Weights of a small GPT-style language model, trained from scratch on English Wikipedia.
Size: width 64, vocabulary 31805, 3.37M parameters.
Architecture: RMSNorm before each block, rotary positions, no biases in attention or MLP, tied embeddings.
Training: a variant of SOAP for these matrices, 133M tokens.
Each number is 200 + 40 x the weight over its row's rms, rounded and kept within 0 to 999. Layers, rows and columns count from 0. The size before them is the row's rms in percent of the matrix's.

# up: layer 12 MLP up, 192x64, rms 0.189, rows 57-73, columns 0-63
# down: layer 12 MLP down (transposed), 192x64, rms 0.168, rows 57-72, columns 0-63
# gate: layer 12 MLP gate, 192x64, rms 0.189, rows 58-73, columns 0-63
up57,084,215,241,161,226,189,246,167,228,190,140,286,170,313,216,238,275,172,177,172,242,158,257,196,213,208,249,188,202,221,261,189,184,163,170,133,203,193,156,200,204,225,204,168,162,210,207,234,215,165,193,248,273,293,222,229,112,239,228,193,238,183,217,233,187
down57,102,161,234,155,161,200,231,184,196,204,196,182,172,227,197,230,201,247,148,199,184,237,153,168,260,249,200,251,211,247,127,175,179,177,159,232,222,231,184,134,188,219,173,267,125,226,205,160,163,198,191,131,267,218,248,83,229,177,218,144,182,253,254,261,175
gate58,104,131,225,209,167,137,181,292,202,178,150,196,177,226,118,183,195,211,194,139,152,208,213,181,155,179,105,248,247,166,228,172,148,261,234,203,170,202,215,266,139,204,131,216,212,186,142,192,232,246,229,240,192,212,146,174,195,229,282,230,190,193,207,246,195
up58,086,178,215,232,227,204,242,187,249,208,180,251,268,172,227,204,152,226,263,147,129,167,213,266,243,167,204,223,165,191,169,198,195,161,214,152,181,237,74,200,187,148,241,199,297,224,190,221,201,186,279,206,122,196,207,199,170,167,205,162,249,189,227,263,210
down58,098,185,180,223,211,243,200,140,209,222,191,226,204,127,168,142,150,258,135,164,205,180,193,203,236,156,159,207,110,185,261,258,273,155,187,158,184,229,268,138,161,233,217,144,211,219,182,206,279,156,177,177,255,195,309,199,224,176,202,207,204,193,221,181,208
gate59,113,215,214,270,162,194,164,245,233,183,135,200,188,178,160,130,252,221,226,205,190,140,116,206,228,231,232,135,215,196,109,116,216,269,207,207,164,250,205,154,209,234,223,279,181,191,189,206,269,237,193,230,172,262,163,220,242,198,164,195,257,177,188,175,239
up59,104,213,228,243,262,201,200,167,212,236,210,247,246,166,228,274,272,234,267,190,154,190,224,254,189,180,212,223,184,184,243,179,183,179,226,127,243,152,236,184,189,264,214,290,179,283,244,173,264,214,225,234,214,231,182,181,221,265,164,204,232,115,196,205,261
down59,100,213,219,165,205,92,197,229,141,191,236,147,256,204,270,143,237,221,154,223,210,197,168,206,205,121,210,218,233,188,213,256,266,211,178,128,217,171,215,276,162,256,193,172,249,244,229,163,175,202,200,177,198,154,213,200,231,125,243,233,146,265,211,241,165
gate60,101,170,206,173,231,232,214,272,178,179,202,178,186,140,177,145,165,186,130,209,206,280,188,224,174,189,256,170,150,221,182,233,147,190,138,204,190,273,239,139,248,191,162,246,103,281,196,181,255,188,263,291,202,164,181,191,235,193,186,223,230,207,237,216,213
up60,097,220,223,213,182,225,187,259,176,172,165,223,219,216,185,211,246,178,167,181,157,184,217,217,194,198,201,96,239,184,196,196,130,204,258,189,141,133,116,243,134,214,232,255,203,242,177,146,278,152,147,176,210,191,209,237,116,158,122,195,201,222,159,258,182
down60,097,185,222,172,139,107,206,182,191,160,264,177,183,201,196,239,194,224,206,155,167,222,202,200,156,128,166,230,237,191,258,173,199,242,258,221,168,208,284,231,179,217,191,201,233,180,136,190,240,260,171,159,214,177,238,122,257,201,199,233,145,170,251,314,196
gate61,109,190,193,340,169,172,245,257,268,238,168,187,213,206,151,195,232,236,170,199,244,191,202,183,175,137,199,99,224,194,181,246,106,197,239,230,188,175,177,234,166,196,221,189,242,145,153,225,214,176,189,181,231,206,194,127,203,191,127,168,177,142,205,188,166
up61,100,234,147,188,205,163,246,153,279,244,201,265,180,238,201,243,229,142,168,192,226,215,210,219,222,168,246,179,217,244,187,243,177,190,232,176,223,191,302,217,236,220,191,201,171,267,189,222,194,223,275,203,208,99,239,124,216,136,186,196,161,108,169,233,188
down61,112,224,279,210,214,144,215,240,257,203,235,202,218,235,245,251,181,160,231,236,248,244,249,147,173,151,252,149,224,198,210,161,223,239,176,136,243,157,226,233,224,182,159,206,220,195,288,159,227,281,223,196,289,236,129,215,203,166,204,225,209,190,258,248,178
gate62,096,208,183,192,218,202,224,264,197,209,162,219,307,176,286,223,113,186,195,227,230,139,293,166,196,197,139,246,204,250,186,311,188,225,171,193,199,222,184,241,137,184,231,160,241,220,231,137,195,216,222,201,150,200,168,144,207,233,151,200,189,211,214,246,195
up62,090,207,160,249,92,278,175,178,250,214,200,213,158,177,166,166,171,238,212,148,189,203,165,149,152,238,188,195,213,171,189,155,214,187,232,175,148,238,219,297,188,225,155,139,161,206,188,186,249,170,253,172,206,149,280,212,207,240,137,277,153,198,222,194,233
down62,104,198,173,287,226,298,236,209,246,230,184,221,280,174,209,240,234,213,207,173,222,171,250,182,185,235,193,198,181,212,169,225,179,197,214,188,124,183,169,297,176,191,126,189,199,177,229,165,199,214,196,238,218,188,173,249,304,268,195,154,142,273,240,171,192
gate63,088,139,183,193,185,190,195,287,170,229,306,178,226,236,222,184,209,219,244,232,203,140,214,211,201,244,182,199,170,267,164,278,147,211,164,188,215,198,287,213,151,122,152,178,212,149,163,242,183,191,260,220,230,186,178,205,218,203,152,289,177,181,232,257,229
up63,105,270,201,195,166,135,247,178,120,257,209,148,190,231,221,192,124,193,158,204,162,152,174,200,248,184,184,213,204,173,236,238,138,223,223,265,228,185,168,186,184,151,136,236,138,137,243,117,210,177,205,210,195,182,138,211,211,254,126,253,229,175,242,213,169
down63,105,172,196,160,176,197,209,212,226,271,213,128,196,204,236,188,182,141,226,192,189,200,238,236,256,221,224,181,243,218,195,136,209,218,208,200,291,173,180,99,270,176,183,212,204,166,181,230,168,192,302,213,239,264,130,227,147,161,196,273,203,132,158,200,171
gate64,091,204,150,252,252,274,129,196,191,218,216,275,255,172,153,196,194,206,258,208,155,237,151,209,208,171,162,193,233,174,236,222,211,183,206,189,145,169,230,164,192,154,177,217,213,156,264,228,57,218,216,217,180,151,156,205,136,163,151,238,157,220,163,223,190
up64,103,242,256,143,97,286,223,180,251,222,191,234,200,247,277,240,172,210,217,160,228,273,152,197,192,160,149,224,166,215,222,219,189,215,182,181,175,179,207,226,218,252,228,245,146,194,306,211,164,178,220,227,213,173,168,165,249,203,232,235,200,190,263,268,180
down64,103,231,128,172,134,219,268,162,185,194,201,191,154,213,205,293,256,191,170,152,184,205,186,150,230,228,150,202,168,188,192,225,145,164,197,241,131,163,157,232,125,209,212,173,206,226,226,152,183,224,111,197,166,141,266,184,212,248,229,155,217,194,268,261,226
gate65,105,224,177,199,191,230,251,222,197,194,225,204,157,227,149,165,245,274,231,242,137,239,211,253,215,226,181,160,219,216,149,214,124,175,199,246,193,156,149,151,175,131,142,300,229,204,215,229,165,190,170,225,155,195,216,131,104,177,173,212,206,259,196,138,231
up65,093,192,196,207,231,297,252,181,151,171,155,300,205,233,198,205,237,213,236,216,218,162,222,211,238,219,211,238,170,225,233,228,194,278,249,126,242,197,270,233,169,153,263,210,187,215,226,227,185,197,252,208,296,241,198,184,242,244,192,239,201,173,137,156,142
down65,099,187,297,149,193,198,234,179,227,167,259,199,190,215,176,130,127,227,233,176,204,230,202,292,181,188,212,238,218,210,256,262,202,176,140,237,152,119,212,220,192,223,196,274,196,202,303,271,190,199,197,245,190,213,188,252,156,152,182,148,204,230,205,187,223
gate66,098,228,227,199,148,182,176,238,136,206,179,281,162,189,213,161,222,190,216,251,172,161,219,196,208,202,249,227,239,112,198,148,160,170,170,264,141,198,252,183,237,195,214,156,215,158,177,248,223,145,154,253,199,146,223,165,121,213,155,239,202,234,315,177,203
up66,101,146,197,150,188,201,186,195,182,226,289,235,248,211,215,237,129,146,208,185,157,239,195,185,202,163,220,101,171,258,155,136,254,201,89,226,149,222,193,222,199,183,133,258,183,216,165,216,176,216,259,181,142,220,251,186,253,241,210,218,184,175,243,190,196
down66,082,199,164,242,253,141,290,264,171,194,266,193,223,223,160,202,160,243,223,185,232,225,253,246,133,182,152,191,214,221,235,214,160,247,207,220,273,213,206,227,249,125,185,176,238,225,221,180,194,163,222,206,158,234,191,199,115,177,150,301,225,167,242,240,199
gate67,099,220,205,188,246,187,174,263,179,272,217,194,154,194,211,190,218,202,250,241,236,189,226,196,138,170,203,235,191,205,284,200,288,197,192,246,169,168,165,167,316,166,161,112,163,164,161,213,207,170,174,217,128,250,174,230,200,230,199,260,177,190,202,251,274
up67,102,113,192,178,202,236,212,185,136,158,169,129,187,171,157,235,212,159,215,167,171,184,151,212,252,203,134,186,197,201,192,125,169,243,223,201,220,218,182,138,191,186,234,316,138,253,165,175,191,239,236,152,219,151,222,190,180,238,222,170,170,183,247,169,104
down67,078,212,171,210,207,158,201,258,185,254,245,170,203,137,136,158,257,196,249,266,218,230,208,196,228,215,231,166,212,177,251,203,220,218,230,232,218,126,227,158,208,161,195,128,224,208,261,263,195,183,196,182,213,296,259,223,121,202,144,284,177,204,229,217,267
gate68,092,196,201,240,236,199,241,216,168,156,171,228,167,144,201,190,161,152,125,164,236,302,231,108,270,250,159,255,227,158,233,210,251,173,196,184,118,269,249,166,171,245,192,204,227,225,210,216,221,239,192,193,211,216,214,222,184,268,208,179,165,225,179,126,161
up68,110,216,214,189,213,206,150,192,180,198,169,179,158,167,224,232,141,194,163,181,245,81,222,217,132,240,211,195,168,207,161,209,142,207,215,260,278,190,218,186,225,157,223,174,192,137,257,110,169,216,116,251,176,229,263,185,189,145,168,202,154,155,143,187,203
down68,106,230,144,249,152,241,206,190,195,217,125,246,280,217,193,167,242,240,219,151,220,158,195,147,154,157,140,200,171,228,183,220,163,239,217,179,207,259,234,248,168,244,210,261,197,205,245,194,276,214,168,243,109,126,237,184,271,210,186,157,176,225,242,221,222
gate69,096,185,183,232,276,297,242,217,198,222,214,229,129,126,166,171,131,255,125,225,187,237,173,225,184,173,151,152,229,155,195,178,207,212,118,232,213,183,250,87,159,186,164,255,235,193,167,226,173,194,193,185,182,269,180,200,207,172,147,207,206,213,206,214,193
up69,096,293,150,210,147,209,221,154,206,263,257,169,242,146,196,258,226,283,137,194,186,248,151,199,202,145,197,139,227,178,209,198,168,275,174,227,162,150,203,113,155,199,185,209,155,196,201,234,159,258,206,179,159,208,199,184,216,143,148,185,234,174,183,261,197
down69,088,235,204,195,166,191,247,142,226,201,172,157,221,197,288,258,172,210,232,155,219,197,185,156,163,202,164,211,126,180,238,190,165,202,231,213,155,246,203,235,123,201,188,215,130,169,217,145,169,227,181,193,223,197,229,206,338,289,259,161,182,194,184,255,190
gate70,113,226,130,231,180,176,125,204,204,195,123,204,262,163,150,107,181,183,152,211,222,220,218,190,178,196,125,255,144,153,245,109,213,206,204,181,196,190,119,231,221,193,231,152,253,185,229,172,260,209,207,182,182,196,159,251,127,203,144,176,177,174,181,194,245
up70,121,182,240,239,212,192,269,279,219,178,165,192,88,230,270,190,219,256,183,150,189,204,270,180,228,169,235,237,185,215,185,193,198,220,165,153,196,232,196,196,183,242,230,240,142,208,234,152,122,133,195,282,207,165,235,117,220,215,177,216,209,256,212,215,153
down70,102,189,228,189,243,279,245,168,252,213,180,209,155,268,273,287,304,240,226,175,196,158,185,121,167,216,223,204,183,190,186,241,193,199,234,179,132,219,269,225,172,219,287,245,204,216,193,152,197,229,158,188,196,174,261,185,254,220,158,170,201,180,225,198,237
gate71,102,221,208,238,205,256,213,251,108,192,217,196,226,177,171,118,111,232,206,288,116,197,183,202,218,178,185,276,219,148,170,179,250,224,193,223,193,176,184,195,214,212,126,200,242,140,253,162,231,241,241,276,218,226,165,243,172,220,128,207,220,190,179,195,217
up71,122,216,218,244,204,204,238,218,231,253,147,207,177,220,226,286,258,150,188,141,230,231,247,144,226,141,219,287,193,129,176,208,223,184,228,159,231,136,176,218,210,210,225,216,171,133,195,155,209,210,156,180,150,140,315,218,237,190,233,141,207,183,210,234,224
down71,118,204,174,216,102,213,303,176,219,178,193,149,120,229,209,300,262,189,223,175,254,167,186,186,193,210,194,177,166,188,242,169,165,184,171,256,148,233,233,215,148,209,218,189,120,225,187,177,221,182,129,204,153,150,237,131,246,228,227,173,197,175,229,239,210
gate72,103,111,153,221,227,205,268,196,238,192,180,289,142,196,183,212,210,162,221,224,168,224,151,237,202,187,182,206,203,137,279,187,231,130,229,198,167,254,193,174,263,190,179,217,240,242,179,153,155,154,289,216,224,181,216,242,254,268,119,235,215,170,189,203,196
up72,104,235,181,227,179,129,216,285,219,212,177,201,188,258,175,183,295,229,184,211,177,212,223,190,213,142,210,191,249,146,266,146,207,182,135,195,233,175,245,223,205,262,187,255,197,202,224,224,230,243,236,176,241,197,201,188,263,172,197,150,235,313,155,240,274
down72,107,204,194,228,219,249,245,260,208,232,140,160,128,257,233,215,222,260,243,192,156,215,162,201,214,184,273,190,192,137,268,165,221,200,261,226,263,212,228,143,296,216,206,223,185,193,219,157,227,204,224,180,257,285,222,120,179,161,253,180,233,212,180,214,186
gate73,094,174,236,172,224,222,165,294,203,176,234,202,188,157,193,192,212,269,311,239,206,186,207,168,212,249,172,215,190,101,131,151,247,230,194,271,241,221,201,224,245,134,168,189,271,192,172,187,218,231,155,163,235,155,218,216,210,148,220,192,212,218,212,141,262
up73,089,235,221,180,257,241,204,217,191,170,147,225,166,157,206,202,136,109,183,139,222,210,226,197,195,196,183,210,129,253,240,218,139,254,188,246,159,212,230,235,197,210,165,253,184,185,295,216,205,133,87,229,187,200,149,145,263,230,157,195,203,199,220,162,175